Weights of a small GPT-style language model, trained from scratch on English Wikipedia: 22 layers.
Each number is 128 + 24 x the weight over its row's rms, rounded and kept within 0 to 255. Layers, rows and columns count from 0. Numbers have three digits each. The size before them is the row's rms in percent of the matrix's.

# down: layer 10 MLP down (transposed), 896x448, rms 0.123, rows 275-349, columns 280-335
# gate: layer 10 MLP gate, 896x448, rms 0.124, rows 276-350, columns 280-335
# up: layer 10 MLP up, 896x448, rms 0.126, rows 276-350, columns 280-335
down275 098:128138151115173122107094103162124136133115116113122153090142128154125123112123168129135152163137101107154143128140140101097118092140127126140119152149156150165120126111
gate276 101:164102129073116131140109126113123137125128091125159156160097141112110213125130135137179122195126102118147089104122077097126107164109149139128083165088134142160118112099
up276 094:147107147096127116111129150129141141107173110126113165145140135103121116104153115117098131125140103122111145111171101148161102140178108147120146130145101131120055150132
down276 100:123099143119100168130114149091162121081161097104149114158118120093120135147123143124128187137145148112119120163116149133170100144133091142117136152084090074185112152121
gate277 100:155111146138127159135114127116132133136135166142147120154152112149173144149128147133107101114138136144161113092133104102185131113171145092109126144178184080134106129124
up277 093:106104173132098104114174120130105136120135143111125167127141112143104142134198145139149125119110142135152115093159188129132112195106150190137131138151127138121135123119
down277 094:085093119133179126173123150122131186153104162126085176152100132116087133136106152110131155113115149098141136092145074104111120121118088149118128126120140114168147091131
gate278 099:160099135119143089120153114113117160111091151119139151162111168117147088103148131148149152159156127111167120138097089178127097132135168128137092131055155130127147124168
up278 102:127132096137131187091125123080117091121124143127141132053100111147089141157142105152125143119141113165103097159119149165114166127112128123106156110138152111175094146154
down278 102:177148113133124129090146170110162139108091123118116123088114142111143160134118144137128092088134155087115149154135155147139136103133125134132080143161097082137099142150
gate279 126:091121127104130163173128143133147119119110138117132150096128115141123151098175105138086127110143149144122112106130133074071121097174109115143129128130038105130130170108
up279 113:152146129140082124100110129098144144143173132138125108108119104146137113142120179129094102169102149097157126096109092174115121177116136111125128079114155112153160158132
down279 112:138078133080135198156127168111130125137147143151141131103125131130124126103145099124127131111143114142120096105136160118121155125141103133107133149104080132135139134146
gate280 096:149130108144095109133155127169140109146117140137157183130142115091124099110113196167148092149113131079136095131127112113153139144123098142123125072195121098146119144159
up280 102:127133083130155130179080142113139109112107134132107081130145147155144086165121114089180140134144112130117130130117117092166149135135182091144125149107149188104106119113
down280 102:125115109130133152158180138134125077157117104119131131062140129153138103093120124151142120133139144161145175109123119077170152134143127123134138148144106087101107107152
gate281 099:162113136118131077133159113136115167115135128155135063120136160075120090137136128137108101123124143148183124094165119105065119116133101187090123147182100110111112163068
up281 104:121097098134113149099153137123126094126197095126133140140141146147130158103085090147128112119125139127130116128095111154152119130138144120157093133095140118130106151116
down281 096:139120146167124111166124143140127157167123130163122111144166132060129106144134118081157091137092156105115105180123118089101126135150151136141124081120135146140110106158
gate282 105:155107130135092135120101115120098109180150124146123090131152161137174154143129149085115133104091129155096162140135075110184123129110121160151111105125131134146176134176
up282 108:148148109121146114139119119122126117138092125156122103127130159167122118126160129108110122128124121110132134100091117131161145128118136113130136136139128122131111069181
down282 104:134104143129167137152151114124136134131087141163125106138113120128111137115171091149169185134135148099154117130096138111149121104158163169109157111135107113112115125124
gate283 098:141133126130130107129067089119118149138153120118152155128075127128100135159117167103092146115113137136135136110127133079134151171128136121152131128107141068144148109161
up283 098:140119168122096090128117117101129152147123123121180149100125111132143136113138106139111166136100116143101141139181134105141169171148144106117121111176152135115105128152
down283 100:115155126102102155138153103123126174151130142121098113054108135133169143144170109145145147143125125113130094106159114120112113097073174136136120111152152115142154088151
gate284 093:155116118157135157164191124100130115120119106150148189159129135113154105183151138156169124118119123118152154096126168169132100159135128166146111168090124152133091137086
up284 098:094175146132145102109092132179171152149093121083128121095101075151144109089075111100105137168123124113164134132092065110133152103135174126112153104129134130146147105138
down284 096:106106144154097176099119146091122070152138167112116148153139146129117160124139113143139129123125115130140163153114137098117136150104100117091137131179128105125112100117
gate285 101:151148134118137150116135121096156114135153168171103123137134106150116082109092108075103081122142118080160101104101134137091125124125159172203124151119128153105168107125
up285 100:126162137131090118146152148109121143108152106107116161100133114130115112129116126113124128147160172121129136148141120120147149148076125195134142096149154142122158160076
down285 100:167168132115064106131155118140127146154127153124141136111128131089134113170091110088159125111159128106155141121141099157142154160101116134136136103126103118121175104164
gate286 099:089101156137136088148090142149132126130139136138104153128130120111157119139153142120150110158143141123126118102180139125110154111128123111124101138088144147165130084139
up286 098:107185120146116122145109102124099158161143114148140114094171110125087117135121119115154142113103097174117135142107106126122094149123114140097130131163136165107123169149
down286 103:147183194144117109131092127111133107151084123159174115135095174089131101091098123129168117111167146154123111147107127123109149147091148114128053129144124150099127091177
gate287 093:102139125159108131161116145117144149123153163098162153148159137111151118128147154110101179143122128138113113153109137117167132138140097124129173151120093115160080122135
up287 090:117121099139136110147117164123153114132137168127143193178172124099114100146132144101112160090093139099117073124104117112111114159151099149131138133102130120189109076111
down287 096:096132133126162123126144158145104165096122078066152119092127160120106116116101106110092107122122146123139137150168108154176157148101176117097107159142076140133105162133
gate288 100:120141162120139139075133146110133135106159124107154145091155080132146137176180109136137107128115193125146164144159143163095138082115147125161125099118099113174195085138
up288 099:140105144205156146140210123141127139127099126135144114147105119154116114133169129126128115135089131124109119129126147131125089142153129120154083139094116168116128163137
down288 099:138105130196148148160149149129112135154116129157110120129084142141073109142134154136153116122104095173143157109135113105060126133123137127104130117130139145141107136113
gate289 100:111117092152149185142145118116120118110098131116130105138098143108136126145153157116126118159090169101142113186126137132147057132114164108120144141111142104131119123131
up289 102:148141118101097152129150135107088165120126137100121089133141171122122091114140113154104069122079116122123118138136160170122112181135155150110132223129118064153149126126
down289 098:119138121178083150096078130161100132109108141100108112117142108133143108080098173148130103209125142147120137123144113106093122121142135130125107122129140094120114131156
gate290 101:184145138139148179108154095167129111138128183096133112129117134080137105114093121103124123128134139117124090096110135116095089128121115123119130090125178119101105146146
up290 103:170125123130132116153131143119141115150116081113130122112117111171103170120101119130123139116164177123152133106150107097112183179112158128125187109099195147099188087155
down290 100:136141137154143153097165109118168105161111123125104120144125104140128156176125141117147122119114116143136168089109153153088159155088140149113129126130099121160121162142
gate291 095:163189127129090160170138103095100132117133126128071103137120161148151184128118173113140112158107123123157136115144121083095165138078137113130137161151120096110112105162
up291 090:158092108171158122124153151146138135156147132109128103103172120135095143125111125107105149106125141100122135059088110129147154132147095125127114139127098158135161175125
down291 094:130134158137103159164112139144093135106070092143167105173175167090152117130122127157109094122107111107166159175117103116111172135142144135135139139174147147126182097132
gate292 147:128127103148188145099142101175128137130121163126108169139155135144143146125164107103123180123159175124128109153155113097155115158143118108106073119121185089083152114149
up292 096:130149094128177122127140119134110129104148158186116143126153154131141157118174099118123181102135155126147111136133087127164098134109160127117102132104142150116207136153
down292 117:123138147125097105135107108102131105139111122122140091150120140143130065118131113147115102138089121137104122097111157173102159157141120140144163144159098131179103168111
gate293 097:119062183113139130115126157130151121127138132125132140112106128124185173139066092126148135168152157104151112098117100098112159128115131091137130144145151116115130117139
up293 100:144133136176140116074134105135091120143094144137135103089120122120095152169090101130142087133157164098131138127118087143127131132153110110161057138163134113126136121109
down293 100:121166140117138139125122161135083104104131181134136144115119152144116104088168116174114107163141143122082116129180151096158084158174137149110133113147114116098124125127
gate294 098:112120137181144099134178142127076158089136143140147118153101155160090139132087132140150091135139079109082154113134144119094101098125109101129121074105098139090152086160
up294 099:110071139130124170138141131097120101164130143136171150124151106127146150134102158145166117142167087104130144123138154113108146099102155116154144109123119120109140119165
down294 099:109102175119109127097107142150109104094132118093096111107145130137154138102103159112118136125103078158109137169121179105115139108181133090128153137142137125149130126122
gate295 099:132081100066130174167110091140171135113104151140119122122131154115117178139138138140149144146121143140147169120120096161145146131124113132155142205097121127109127099133
up295 105:184170158125120139117129099122120109121116107110141193114130130115128109151116134148155123125112115078143127153125148101125097103157132193153104130184129135172122142134
down295 100:107118135092170154143105123177147158086118166122144156168150116128131159097145109132131133150147173130107126149145112189117164133075109130132171160115100127128092122111
gate296 101:136147098129125152141153134143108115109149152155114146142119121156156119101111152092125123100172136091129135123111119130161101105169113144114103090075120131117149163124
up296 099:088100134154126146122087110121151120149100140149119143124132139120148128145103103135096140157123136160077135147102135103091116129068114127142158127166141136120132104073
down296 103:136131100128146100079108141106118133121131131188116166120132119098125154121105127136141118144119117142091110151110113134168121111123110151148165095179076118131143143098
gate297 099:099130116092116086135129134136099119112175114118117114108149111126091126141121115129131154145142126104114187108121134144070141128118195097164096111112128119118147101103
up297 102:084140118079149132135107103140130138123129132135119126092139139108112154178142115097134128147085139154146129104160193154143138077175073120145101144101102146081123116137
down297 100:081148134113127121143127120122128141134105133184110117166183121127144115120110123139137126111137120104124101092156105093074115095163135074139120125112167108093126109105
gate298 101:125143120163165085145158201160121147168130156125115141056106134149134106132112110117097194150159139120142149136114088088128163129170100126139126137131166094125151142143
up298 103:146126118110152147136136106149126109128119130144165167165142115137128118153097157094089144137122127157128111163135110093105128161138154128141085069104152073146068142165
down298 104:130134121099119110100148134098118118131127133152076110147097151126170152140078119121109067131152132122149122143130106161107111142083103093080135128104159122143122150130
gate299 098:121122124139145167147150081119155130133128142119123116162163098092116137109105148142091147122086115150107134116112088145089156172071125093102095095140143134116111138098
up299 102:135173160141083131132164112134126146100117103103106134121115154075117056145088127114128136127150136153138127141170142155115159150143125110150175149127109104156127140129
down299 100:147135112118125133128081144168114116086071105131101172130088101165107124161130147121168112142141119116134122117153121104139143124123144111157155110138143142086159136126
gate300 105:151165119100142121121104128126071118119162124111166121119119114114133110120109156120153159177139120142131125103103102131107123130124094131108092138080148152131105192131
up300 102:125106124132133135160144111148109150120115169130095148132113119154169122172131122132112134175084159144137103123146122114093151115125154168146131132132109111104119104125
down300 105:158142108111115132099113106138140147113101124090148130132155145121143104115139150176117133129111122138094118107120129111180110137134153129164118141141096110082163098138
gate301 108:130148101138102089140107120087146123162097144140134141190142144139098115131115151132183110108110160115119154112123126122128121104149122136130136135162149151186128113144
up301 102:150140153151122136139122074157114136079101138116099105126113103156164106132150161138126151154155147108114117178140165123143127148125163129120096131115139106151113139070
down301 105:123148149158159116142096114187134139088145113141096110085127155126187148094157158115094169157138153168146130101142128093095133091155162097151100124151150123141082104127
gate302 101:128114151130120132118095132130170159122127125153120129115127150098136166152145098116101117142126161149114142153162135122125118091100136140123165180130105111130122162163
up302 105:164137088130109084116128115099092128104123181109145121161157112119131122144103130131161116133139096142160117105120101134117118159176145108143100110145166105131104124126
down302 105:146116125127127099107109090111125126114141113119113126172136171112111095089132119151163109144133119136129118157130133155126111118144161124188138139115113138155151099154
gate303 091:078123208111111161109136148105137137115138125098108088126116134177138134140112096135104139083161115126131094107181145142122108080162151101118124113144108189138128162130
up303 101:122117152184127176104129145090125125115101106111122163116127145138131105153137138126111126135120149139118170134108083069141099129134142110115155122145139156124124132119
down303 099:102115106130103133142153131137107129139074123130097146113122101112143120121164124093145106106128133126117126147139161144112155132092171115129141117122092127143131114103
gate304 095:139090127132123163137128142091106110139108110146116098152144185127085108133159157141086126117133105130180142126136139142143123177121111124122129134149110129136150145131
up304 094:074101142140108123123143153134122105095098178135130119119104098116106104116105091108125133166098140141092116137128130142114094101178167145091109089078077078172128102127
down304 098:144144110140137092113137113167095149097120074127147136119118166131109121097109161110076119124127095137105117135151139177143111151146120130116143145130148101124113109168
gate305 096:145098140128152116137094144095144135101106119131191113096158157148183159135141159127101098119110116142161139083108167124112121145092073068092128108140103135107155144139
up305 093:145089144127180135126128126179128120124095106111142140157117158110151124139110099150151109086087118093137166178149114115170143127106124072111118068145140132122151156156
down305 095:123125099103111119103109098104121116117114109144133127158132128128193145156137158137119118152152126090124136118117122144100084128167146142100105118135149131124106129069
gate306 100:100093123099096145122110119134105148112114115135139102125124144144123113158116108140107138119112140121113122122126168146160155143109127089113138130147126086126118112085
up306 096:151132156139139086106138110131135126166095154113110121119119106118132135113157160082124185126145117135082125074107123111127126098119146121167134058145151154180142181140
down306 103:103141139138146121115155125138093115103144186128130110135120153142120139108117191135148086111120144178100136117131124098101173111120108160131102131114134117125097147149
gate307 099:137156138100155119149199143102138117152155141165164161131112092098154130159132148093152132161147104176164137094147099103093139127116133140104125113090144075141160115090
up307 100:126155147136155126134097097136140139112137106088116178128132159135167126112138106147091164137117128137146150143134114124205156126086134118171103135134140140097089122130
down307 100:120100144152105124148149122148087112102148123122179122151119144132140131137123090118102158165107162146120118141125090173133102123157135107113134106125118138117081145143
gate308 104:127154151149107120113121140130117176115107103137121096114152140122163162072083152091150131110165100140154104085135147138165141121094113147144125134115162122145123134092
up308 100:118132151151142094130139154140108150137143127135152090112160170108147111130115121125115133155122123104070108112119111116151128118103080120115161155116144092113138171145
down308 101:124150108098121143126148132092139170152126132139176134118149111121128116114110130123105154167115162144105065165147122120126130103139125117142123168143123129086112151111
gate309 105:183138149144161113118140113116072162117148151138134127130167123112128096114114137093122159119161121130138102129142072151133146162154158157087127146131157137131126122086
up309 106:127142128137140156133106123132177161142162103143144101127130143151158126136127137108125167113088070140108155123124127106170105099144099089117134120120110116128138146088
down309 096:149112129113135119106120114169145140093125129111112154124156120140144166159116118165146151135157137132153139127181069158147140162125103110055094101143169103134153112075
gate310 094:181128103157108156061124162135172117171150109132147131096109123140145127126082111139105165143100143127133174063117162150138080115165110156145149150104094182098138107106
up310 100:153143134080174122124134099135096120140123115089076084143183153130119146123168116136141146113113117093094122120123155125131115166076097102128130129124116138117117116181
down310 102:130104150108187146132131161104111101152150161128123106141136110132141129099173136088156155140142129123122085114120102133163085144160112125125138145108142135111125154142
gate311 102:130134096176123122115100056112109144148098141130131108156149118122144169128095119191131128133114138112105088129137118122145145171114142152125124163191128120129159111138
up311 106:147137127158085134145115105135095144115103149104142174126159138100163148103126118138113115159141109093123136137146108108149144187131143098075137109132117136174124086099
down311 104:114106151137122115077112095121132120151102162144109127168105079147153130135119131155101094143091136142121160166143134128155159137129097089126105100156153113154087076167
gate312 102:131116117091142144174128140115149095125105142152149109169145137142169107157129172118146120143100169124150115147128136159138109129140103106150142136138150134166104164116
up312 103:109153103122141146138116094155130137130152131139121133151101120099123191079114129150164167110101148117107133127110162069123137104142130105136100159152125129146129120151
down312 099:116159119100127192130160146117130147075135120105123189119114130166073083118105114105146147136160125129118072140102104118125138124104156100138107167114108113117139129128
gate313 099:145111130160127138091119133108123150111119135146140165145119144151116124151145092124104145137100101124124134137139141119103141150114113135117129121142122154101145115123
up313 098:164161135107147137106152158137115069152157159129193122083109122119123123147144085144138088096133167128171091064148146179121150099146102186139102133133120139129115154161
down313 097:099120157112144125119142136104103143128171139147150122166068126141111133132099115142139127129066187119112131130102113139102131137127147124117167107097116174088155124160
gate314 098:105138112141122146074113130105145148104131141119149097114189107165084165126177117142121143130163108105087162127175133113100138167102155151089092154148136118149141134152
up314 098:111114101128122146145127119108157133098140115142137110146117139160113141152134145154148106123127118108098159161122164082184142149144142097089142093096100110147113090139
down314 099:128136138161098138134129161102085145154145149126123133152118116141091102148077140143135090111157126131108160113122164092136114148157129110127104134159105149140100135136
gate315 097:138158133097105157160141141121105160144131075118130129159148168111112163111125144107131132150173143125146139117141075128126157129110126143114108152098142083108133133104
up315 098:161129111101157117130101216127106143093147103087115163176132171107101184130107128093181125123160139120117133089144097186139136149123122112162111093153105112126132141109
down315 096:130140163134125133151118144076121150152110157095137136153173129149109173115129082113141118181147131153161101130141107137115094108133125148119117094131121131142093149098
gate316 096:085142139145117090122132119129118140156134171147138149152142113085121090141103097130155122142096139128111126105143125159140135138149074085142156145129156108142136144090
up316 101:103131156162183102077102105139125152143110136122119152154092130130114161140112123089153131159090099100137101141153170139147105146133079123111170151164111146119140115125
down316 106:102144133138110128122153103119126119108106144183150134113076141095122110088127136136150131136153136122116112154153107115176157145106101099143137117172156119126094140077
gate317 100:115146090123122126121138130136127161121156081145158150064099121123159120126140076148137151129166171123099128144117129149113148128144122116158160102105122142105161120090
up317 101:160137159101073120121132147117113135130103155156134107154097136142094118130140141137119101117110142082087120134140090160120124132087138145125147127146133103150119134127
down317 099:160174139104135089103108153103131158133132140126166106140171140158112134141125124101104124093133143125089170124135114159143091091107117119132148123126143154144145086125
gate318 103:117108131141166108110163149117210107114165097115114125129156108068177140124140085153161087118152174127147124112154162132133135138118175149118134156119144118086167155119
up318 101:117104108143128103130125153126160107151123106156092097099108131116156155126129091139142131124100111121153094150113127085154123143121175153138071143127104130116157073170
down318 096:111146118117144120097127145125125067121117120159127118130123173112154133118111143114131105120137142116146099122132129142134099145092093130145109110174147139109160138134
gate319 092:172135136180124067118122150113141086141163146151152131100145146146161126127116118131145119155137162145102109129105086141138113056121141163165170144131130144122117137120
up319 090:118138103102095138093097106124103132127121148114111159156118114114135109102156148120069120118093077140116120120129145139191122135122140160115105121088173142151125104161
down319 095:167140156127121186074132145143130123148112138149123112166117143144120117098133138114103090120136137147136170098137145082179061137123100111129130130060183114135172123160
gate320 096:132114131130132109108171133136124133082111078157106104144103145129114137158170125137107113133169120161152119171119141109106115142119163133121146106126137129129114113158
up320 094:110108073135132141109139080153095123119086095160109136127120126092117143157139110079165113103115086096167121149147149127125147164143147215140132136108087119095147130157
down320 099:095133130077101122146112113108114093140142170124119148124167117117159131099139119097086134165185146131094133171104125155117106102127133120117145105094144110095137117144
gate321 103:153164187143083137135133138125108142115129100146084119121129161159155118132099127133111125102120140139113098157171113139142136136147119109137112149131134135125123150129
up321 097:124180136137153177127138173154108087145119086115130096136117154125130090105119151096130082103116151109082122126139133130145124120105106115131122148112130105133188125153
down321 099:149157194165135143133134123120075153100094140148124110072139118124114131084135177118162111126110089167123107164169121117144136143118124134105110134166108105123133092072
gate322 098:165118074122116181157126150123148116109129100117177191104151112119156153177070107136121128147116162121132136159125126155121135098097144089143159113117130121134108102123
up322 097:108101113131138116106135117084114099140185128137080090120092117137124089103173101123164181123170109171124105125131137099119127120135131180112121126116146109096101157124
down322 099:158115127151115110140122168121170135111127101155121105155100092159139114134102120151089118146115140154105163118075126152142165115126168100134157109159147157168126092125
gate323 100:154134134172152127161097114115140136139119128153132106149095113138152121144145120113141106157105118134171142106108103109150084136127134142139126128160168128147150138141
up323 098:109074087137147145119095135131131118106136109118110169105092133155098093148096117118140118111128180134117093130118094123169163111126132177142174168143093116120145120137
down323 098:110140139114131103131159164161086121135098158129114133134101098115127121109131111147140117125108134148120146121167160139101085125113163141130096092160122141152115096108
gate324 096:117106135173113095145109149138131163126126092148143084180143079142098117125128125131127124129127168173149165088167125103154149102103163172154135082143125144149078098130
up324 102:128066116143141100134090078133129132163130083168129085187140141200144135103109114107117133142092120175154148121120105133180128156144116144087140165112131124148126130153
down324 099:119071110105125119141108131113145094108080136178088133127132118136137131156126100122096142107099122080125113149112102104135111129134097146117145129096143077132171157121
gate325 099:131049138134142137103141143152169113155103118119176119097115081133114155189086133147121107081124146096115107103171119121157156107103093143081164103135116115108116155135
up325 098:161131106142106171127125165127115195110198123145117132106111176126163084096147133119128125137130131155139148193139168129072145160156115116164131129130120137120125125125
down325 099:185146122134130126118144150149142144149174146082143153157084110153133129080113101110101144133165105132099157109113162114137135122100165121160149170142080160112146111143
gate326 095:111142161123102139126174112150111135143163117147141110121147103158128119159111109130103116121130125112124105099125126112114106119167160121152138138118135117108157153156
up326 095:117131089168160132107105119159121149129175131091125129128146146156133110110154115109120114141148124119122161177123147155105159122137103166115124136141116127123122140120
down326 097:136127158146135144138114151145119110137134109090175178136157133148137137128174116173157103115135097167095118133097147128062143095142137111127111145118147154133133116106
gate327 102:142095120151067088091089099140089190128124121072172140171115137110155134150149118139140112162118135124138120131126133135130125192090092095098097160105150121133130098112
up327 098:126145111103165141192113128147144112125123126159111116076129138113113103113108146125104105107163123118144181103103122102121152049160124194160143105123121102106135118127
down327 097:173089130120074126133128138140118147130108102113150125129134161160131150103135125083145172123114154131135144108119154102080149144126128099144126145111129140119133141101
gate328 104:166066117158137150149135126137119155100124125107135151089172160121144126131148100118128135106150173140100104131131138117147127143107125141106107114080160132119132098149
up328 103:107073123165138127121145153132160159154123130120104139136162180108134117109140130101112130119152146132138146137121099094144130112142090115112136142119140128113131118167
down328 108:149120135092155128113123134127137108118136120151105126097099136122163162138095114089126168109135104166088076108138143109144167147105128135121100110144098146103123170121
gate329 099:130126130106172080138122071132132095149118128121136111134147142138102159134126131082138141138130157117115099123129160109103154111106095096102131154101160085161153147061
up329 105:156080133129115097161099103134128149101125069099140114140153147107076154122129129126140166145155106097155108109175120071141139165099140087108144144127139113106171097146
down329 100:144091124105105163084096068089071119161129131068119158141117138111144133130137145126113160188134136116109136075153109164138131159138119121085159139172117099119161140120
gate330 098:157169155126153133122135126142107116160101113142141102083147135170139159078155170156143084133116099123135097111098112117107134122099074122138088138166147137110122142113
up330 094:128175092110071114127101113118188149063164131109102104135162118124129093168113111151136155124165107137109107146166139134125145159140116152151117112124137141132101152085
down330 102:150148133116105138113154133113167112111088112144112142142114147124131159073106119073103151126190107127143168108178123115146167133126153153140144109136127124155152114144
gate331 090:139101136085118121128152195113147119141122137176125118124099098123124119124140148127143126131096136129138177124158102111102158141162161145138139160112127132145154137103
up331 094:122095119109134142162100075114102119127141121134147121126176115157151104144135158139079114112172126139122106084063134113164096119075140129150117148132165155137097128152
down331 096:138153118099127159122099153120144109094138094116126168145136112153156123129167116117113171180104106098137087117128143150167100131139146140135157081093105114123125116117
gate332 101:115178099119138130147162165133133117128166115104056115114128133123118149089147168095142105113163151179147152124166094139159170139146122083179122157109172124108136110082
up332 097:111101169114140131093112154093116136149118086124122145107107118139099123080090105120153157136114084099134113171135156162126133105145180147122113090097147133122148099160
down332 098:123133094144115141146134094148151090146129097081130156124133117093139160112130132125121108133074118136149087142103107130117114109096194124133115127116146092099079153128
gate333 097:083095129149110142119124100128163134110138126114187073127155082149112146159141068114128122144163129127139120092121153129110153151138086088128111106137145138104153108113
up333 097:118141105104123128114141164109111092136172083129172133091120137107116115125147108144124164163141129150151190152150083137096132110127103107148130114146146152156124135067
down333 094:104095093155130144131162127187178141084126103113163098086178126089164136121128094138131141139171099147125110138126118125135137135152125173129095136128128082119132124126
gate334 100:116163095127113119135160137159113139144153162108127111145156128113118103114129097120133137146119121121109093130156120145151133180132134097151110133124127085133135118124
up334 097:089118096124110100106159131134158120128141164120094137166094085131142156178136103110089139125159145091145128088078140090128115096134150120160134131085147154109132149136
down334 098:100104155106100149069078115136128149115124126111119151143096105138163143146122123116104153088113156093170134140162103075116122142145142158101147068161148132149129174126
gate335 092:124169088105147155143102097126102115136122132131107174174127136105146116177127122121137132146114126173140156084153142149153136109112131114054148176159121119127121091101
up335 095:150068150113112099093140162126145163088155109138149094120114175146122129103137129151137096139105130077114109106122107109124097157115094107149126163112144147093124140129
down335 099:068113119108119116102134099118160124123178121130123154133148117101134127108169151132135076121143099112118136157109090124128125137092126124140124103149177155115102066110
gate336 094:099120160105132146148146133117127139109132206109115112132140138139142116129086156166110110135109124142125132112138170117115129104061123149091107157154128105115144118095
up336 094:128141147104128121117091125096154149152157167079107103120168141130136133137080117126139146129122098161112115069142135143064110117106111148145150132156121146097131143109
down336 095:134115179162153153152156134125145132128100113100118142132177126117160099105101100145146143113136157148127133148126121107121110135136133106161142131089140159104122104141
gate337 100:130119127098145127172124135144136104126127166133109154135154127129163139130191126124147125140125151139103135130127144093125135170143119123186101108111130089134118104172
up337 095:150103166134107153065128157125191148115152127123170113097082104132109092158107125094147144104108119087168127145145135149098142157112150114094135092088177162137141139111
down337 095:112134157144139096136151114125133123150129163078200134154169143149156147143136128130147122130148124167143100126105095116140144119134140114131122142149100087107165114146
gate338 098:097098108146079135124095138128066113113142145159135142116118143176057118141103103124104128084116153136115159117100130130125113099128123092118109130116139124100118126127
up338 096:153113108162098098114124140132114118111116142172112114094163110120126179128129146123123137124125161137124165124114103082139131163120134132112125137115124128136133104145
down338 097:086135115168136071142124072092126128102139115117124146115099099146120140177077111114121128177103124150136147134139125155173156183125090128128083137120122155095128093128
gate339 104:124161124141082124149121080136170143147139144182118128195103116101109113131147104164145109109127125090138133162142114107124204133093130090094124129111111136114118124107
up339 097:127116110137160083103116141062134128164111137118146111110119137162154160134101080104097158129139134119106096118113087139168129093086155121153118128137119132093079162141
down339 098:140121160122150138122128133141114163117116119142107095083118091146149120141123120128153153124123127129122128121182178142147110065123110096152144162180130096097144123157
gate340 109:159116147118100117127102088100126134122136152144140163180144131097113118120134091140151118098099112180102114126082146124152141102140115159179144107147128144157143112140
up340 105:139120135128105106162118086107148145139158130112121146127140118114130120117128078125121118098106130127155142116103086109105094132135113160155149090164134161125121091157
down340 099:153151121140079151102154178099113092118125127091128119134130154148120115139105115160136156117144123111132113095105140122124092116141132118153108122122152174109131164164
gate341 104:124173153063108138173105119098087102114108112136111147137113098123116135161149167101140093124141137115104084136142079091099174150126104137129134142103148117129132077162
up341 104:144113132122145114094128121135111100115100148115146130141125158066134124087152128103083124122183100170161158118156138174129113118138106151144098174122089120143123107088
down341 097:106169183106119122144171149148135091134155135132132165146096154143118141081123120100122108086095134102110123156100138143146178114133149087154155082143131134100133107141
gate342 099:147104116141123178151111129141115084141100179123155110141149147139162100154100087138154133123123150192159140125123123114109133150156129127108125151138176137155128118124
up342 101:111125138099137136109136105119115115073133139135152107116116121149086163105153100110151145119147116123127165128120119130130099134147118132146125158114128134120134128132
down342 096:126142160114104163107108154115133151105160114137169124126150132103088114121097195116114182138093161125114141134128121129153129108136144132101129117096113150106173141119
gate343 098:143104088127147149155097118097106143178159074085155155122141143167138124124126173113117098142112140113137147133112149129119131133105137121152123134153137132143132117144
up343 094:146111160128127147105139197123107135088135119190081144146081081097135119080137139108146115097121159095115135104107139092138114157125107157113106082118142108102122143160
down343 097:145116163117132131173144149140106163097151105145125152122086126116145154164131113119127101126111139110121135153084136153099133203111113142117130120085147139117138141134
gate344 106:133127107128099144134119160154086116107126136152119186113138125126116110137146134139149148137187093170152125155136092133108173153107126145154127126090109127101126128105
up344 105:130096084123180117075103163145136130125186123156113111109117125123116135128093123201089143126224136120146134118094093157104147112165182110180190103106127149131122103117
down344 104:129136081144112134166125118123129140159096159118103149121144112107164088116113098090129115102166124128170115092127111132124117120146103165109135111137117122135092106108
gate345 099:169107101108131116129130117124102118134139187139207133140093103092105128099135123113112128128174120100140131106149105161139156117135090123107091107137127148126147147112
up345 103:121173111168108128110115148111148145115123122157105141123108100143137124130139154160173118124170128131123119074131109132145143125119134150134136096096135095130158163164
down345 113:109114171159105135152151124127125107100154101141149145113171136147166145109124104131154118091151140141141113148114148066110093089114131117101177128120100139104134140140
gate346 095:141132113176117137149152146152120146140128123138131137122112123111123114118136131160131078121147146172089133111123163128113137142122127137135089110128159140158166115118
up346 096:116159122117133094111079091084107126131098148143088156139145141156130146113090114105114188114145138135158158143096141117102117136143100142153120113126139172094123126144
down346 100:114131128165096107127115103157102175133134138112131113113153135120117100125106127065117149137127141151128111143116115149143110110141178131145158103120106104127107198103
gate347 099:197129158105081105086142116189115104155108109125127138131152176127051085120092138136168107138138165130086130135091120108147123148162114150155128094091154159103133131130
up347 100:090132119105143128133146163131119139148144084160082143123095077147169154164141158132132135154055100103147141146105128120150119130115089133127136153181174113167137152169
down347 108:085127104130111112162170142096134107114136123097118121129108139121178132175137163128096135100116114144106111155112147154147170064108062148154108121175108130106077123148
gate348 099:135137124154111137128105158123129165143125124163107140165132159099166102133105104089147141147080154165071120169154123114125136136103143150128100160119132140124151125156
up348 101:130171122120142073141095109161128120121116125139120135147159133134132134170121158156137166101138136124129123141157162148157149134140090071125104140167142108119090114091
down348 097:141138123136137142130129128146181125154131140150122182130153133123113131177119144096082138137134069127098128106130106043157121136146148130098159124147125085117114140108
gate349 099:146067140103104131109108153183104094138123112157106114123103129157104100151112161097129160116152123135133171066107120143114137141130139133112156146102105122141187155117
up349 104:108123134154134123134088127141088099121111146120111087114139122120126144156119136140126117148135128096162136109149142178143138102120114130092159130138113126110152117084
down349 107:103154125113103120086115155150151114115091157120129107134132158136141137175111185123080139123135092122122119139102080123141096163113162146122139140141135083101092155133
gate350 093:111110128140140114120135120075121112187141147084122121149143122123159144136123148130183149135142150104153114086073122120072153140098089100095162134130095102085098131152
up350 097:147142143140128132085171213150153156161108160152084136156140146149178136117121153149120137114131148144155126106166118115151140128122110121150139158146072077151082133133